config = dict(
    num_attention_heads=4,
    norm_place='pre',
    qk_norm=True,
    init='uniform',
    lr_mult_o=0.807,
    dataset='wikipedia_en',
)
Each number is 200 + 30 x the weight over its row's rms, rounded and kept within 0 to 999. Layers, rows and columns count from 0. The size before them is the row's rms in percent of the matrix's.

# layer 5 MLP down, 128x512, rms 0.116, rows 100-127, columns 384-447
100,218,196,203,189,266,206,249,198,225,173,223,175,232,163,197,180,168,227,159,185,166,182,202,186,179,154,241,215,172,205,126,195,196,153,157,188,171,239,208,230,168,280,266,217,214,172,202,225,236,164,186,188,216,180,185,190,165,209,238,206,211,219,177,245
097,213,236,197,166,250,175,180,219,215,188,157,211,161,220,180,190,247,210,154,170,205,229,232,157,156,185,198,155,161,246,170,228,231,222,178,222,172,159,169,143,203,193,283,283,200,197,215,192,211,199,228,175,191,256,216,229,200,245,219,255,240,189,195,152
096,161,198,201,226,202,215,190,242,241,227,258,177,225,212,209,239,229,198,224,161,231,152,236,178,163,221,198,169,227,209,168,177,235,203,199,215,153,172,188,174,191,153,168,182,235,188,205,173,198,263,166,169,190,217,211,227,174,218,244,230,161,199,201,160
099,228,210,126,223,155,205,216,210,179,224,201,219,141,202,212,197,267,215,224,164,253,163,205,170,221,206,166,217,181,139,230,226,185,219,187,181,221,181,238,201,200,207,215,183,188,196,202,200,215,234,190,181,139,183,210,187,148,232,189,207,154,239,201,201
107,214,189,215,207,200,168,208,233,227,194,195,260,225,212,198,183,200,208,155,133,222,179,219,256,169,180,158,181,183,217,169,183,200,237,211,189,202,206,178,212,243,174,159,218,176,224,144,189,209,197,214,181,207,188,179,211,189,187,200,218,224,205,236,173
104,175,185,207,186,165,180,189,204,253,220,188,235,147,181,153,187,167,248,280,218,246,240,163,252,199,204,140,147,183,117,164,240,207,242,227,276,206,214,159,249,219,255,192,246,187,177,170,223,207,190,173,217,159,222,153,192,195,184,245,234,204,190,189,220
097,169,164,172,217,233,216,235,198,176,206,229,223,204,226,185,258,166,202,150,189,163,214,150,206,175,206,186,196,143,185,191,213,149,195,204,162,248,244,231,219,198,231,210,214,234,179,196,215,227,212,165,232,162,159,237,186,214,215,179,223,198,171,224,207
103,150,252,216,200,283,201,247,182,158,185,179,204,181,204,219,193,207,279,215,225,215,206,213,224,173,160,169,179,230,215,178,175,260,158,227,191,125,245,212,231,148,208,204,212,202,178,215,177,155,203,228,234,186,219,264,205,191,177,217,163,132,240,143,143
099,255,170,234,173,190,184,147,220,179,124,229,289,186,204,205,167,197,199,220,248,212,178,212,214,234,167,220,236,204,225,195,188,204,167,147,188,183,214,208,96,166,160,203,218,159,174,160,178,255,212,194,189,245,260,200,173,162,182,189,185,246,170,262,234
102,201,163,171,232,210,209,201,170,206,164,196,174,168,159,158,226,214,230,216,131,224,193,158,203,183,208,197,189,214,169,114,224,221,180,188,226,226,213,258,154,242,213,177,208,206,185,209,227,164,164,215,242,197,227,150,178,187,113,220,180,158,198,238,231
091,159,185,216,277,178,201,226,207,207,216,221,244,188,201,174,177,155,215,210,179,155,151,233,185,202,181,212,190,172,204,214,159,218,216,165,230,282,198,165,222,230,171,194,196,186,198,234,157,191,201,214,211,156,177,159,127,159,183,205,226,228,213,232,213
098,230,249,239,224,174,207,194,202,222,247,170,212,222,245,217,137,189,237,262,161,199,158,164,262,177,222,244,201,223,204,209,174,163,189,230,248,176,213,183,207,206,213,235,201,237,170,182,208,176,193,196,238,200,182,203,191,204,180,250,199,190,171,183,151
098,162,247,253,181,211,241,217,131,187,164,143,197,195,184,210,166,210,202,195,218,226,176,205,204,199,184,183,229,216,194,191,174,159,200,231,218,206,215,212,159,230,189,231,202,211,187,252,223,172,184,216,185,130,216,164,180,171,186,187,190,151,210,191,218
098,180,223,192,248,225,218,165,195,235,181,235,238,178,193,180,201,92,216,198,167,212,161,174,187,221,208,182,181,213,223,232,230,263,187,187,232,200,174,210,231,188,190,187,170,172,166,213,200,219,116,229,193,151,206,207,225,188,217,209,190,216,230,240,204
099,237,222,282,195,214,127,138,195,218,186,190,186,178,141,193,196,135,178,232,193,172,176,253,193,193,159,272,170,230,209,184,215,248,202,185,227,239,183,165,164,109,200,222,227,185,207,181,199,237,224,221,232,253,203,182,172,160,225,203,178,203,206,153,154
095,219,196,223,195,242,177,183,217,192,203,184,217,225,233,138,200,196,231,225,186,213,247,192,173,123,181,220,223,181,237,216,201,241,268,198,191,211,200,213,165,248,174,207,202,163,165,202,194,186,151,224,163,218,218,186,181,164,178,174,177,204,190,178,216
097,212,203,165,160,218,242,220,245,111,157,190,202,167,184,106,215,165,182,233,256,227,194,211,183,226,248,246,157,191,240,226,203,206,136,204,171,156,249,218,217,197,226,227,162,184,207,205,232,202,143,147,159,226,192,219,221,188,204,172,187,231,178,184,222
097,219,224,223,226,237,268,236,181,210,260,235,165,203,191,227,224,212,229,208,241,206,197,139,194,220,208,205,244,212,232,188,209,171,189,227,186,194,134,221,181,218,188,250,230,201,178,156,236,214,180,228,238,181,199,213,147,237,132,188,196,197,176,253,171
101,207,151,214,184,201,204,188,170,155,167,225,199,215,195,168,186,188,206,221,211,153,180,209,178,212,193,193,225,129,198,181,205,229,228,183,138,203,195,155,185,202,168,220,270,205,207,206,199,208,170,229,250,182,228,187,205,189,218,204,203,281,227,198,173
102,211,212,185,178,210,214,207,234,144,170,197,177,198,222,177,182,234,196,211,150,176,200,232,211,205,185,235,183,221,200,227,166,236,235,215,216,156,250,238,224,230,224,249,240,168,201,192,223,195,185,182,183,149,192,252,215,181,206,173,198,123,190,144,209
093,239,240,194,229,231,189,201,169,176,167,169,202,228,227,211,219,226,245,103,246,149,179,273,215,213,197,186,212,216,184,212,216,195,265,201,207,186,187,188,152,199,198,205,197,244,189,212,207,232,236,222,232,180,207,242,211,152,219,241,217,158,206,197,212
097,226,181,198,225,220,248,145,185,194,185,168,221,226,199,204,200,185,207,153,189,212,250,227,254,149,189,178,155,205,220,190,166,205,189,177,251,210,243,199,207,165,174,160,191,201,210,239,231,156,173,217,197,214,196,189,188,224,148,198,183,203,177,215,149
102,147,219,180,156,172,177,239,179,257,263,237,191,200,193,189,247,183,182,225,248,180,251,212,186,209,252,201,236,209,220,177,182,203,237,179,216,200,240,246,181,181,207,215,212,217,221,204,208,213,203,275,238,180,209,208,173,177,203,148,241,191,212,201,184
098,230,228,176,183,231,188,238,217,198,243,209,215,155,241,161,163,226,167,231,214,213,164,148,184,219,188,174,213,191,197,180,158,251,185,202,182,203,171,180,172,218,166,208,176,200,247,228,225,205,213,187,146,194,185,183,230,160,224,182,211,241,214,228,170
102,236,199,230,192,213,249,181,269,237,246,233,200,188,223,182,190,184,219,215,205,140,239,227,171,178,194,191,203,240,234,202,165,199,258,205,235,232,175,197,159,170,222,211,211,175,203,144,158,188,201,226,214,226,220,249,195,213,169,203,235,197,236,179,269
103,211,201,136,192,158,211,205,170,169,175,210,212,240,183,187,218,168,203,214,206,213,228,234,183,201,204,187,209,260,201,169,234,237,199,269,186,183,202,229,167,174,225,209,156,174,213,204,206,272,234,230,196,197,170,150,118,244,236,199,185,199,169,201,205
109,205,250,246,248,158,199,279,157,143,162,160,161,199,201,176,172,178,266,183,170,215,202,232,239,207,186,194,170,219,216,165,231,178,191,208,203,175,247,155,167,171,148,214,198,228,173,241,217,207,223,238,203,189,176,236,230,186,163,232,191,158,188,179,223
095,138,165,180,212,228,197,202,209,136,244,240,199,186,183,230,147,181,238,235,225,212,212,220,207,217,219,175,177,198,166,197,170,189,215,208,198,237,198,201,210,190,171,215,256,206,151,235,203,204,227,207,225,224,126,236,161,126,244,184,232,248,100,153,208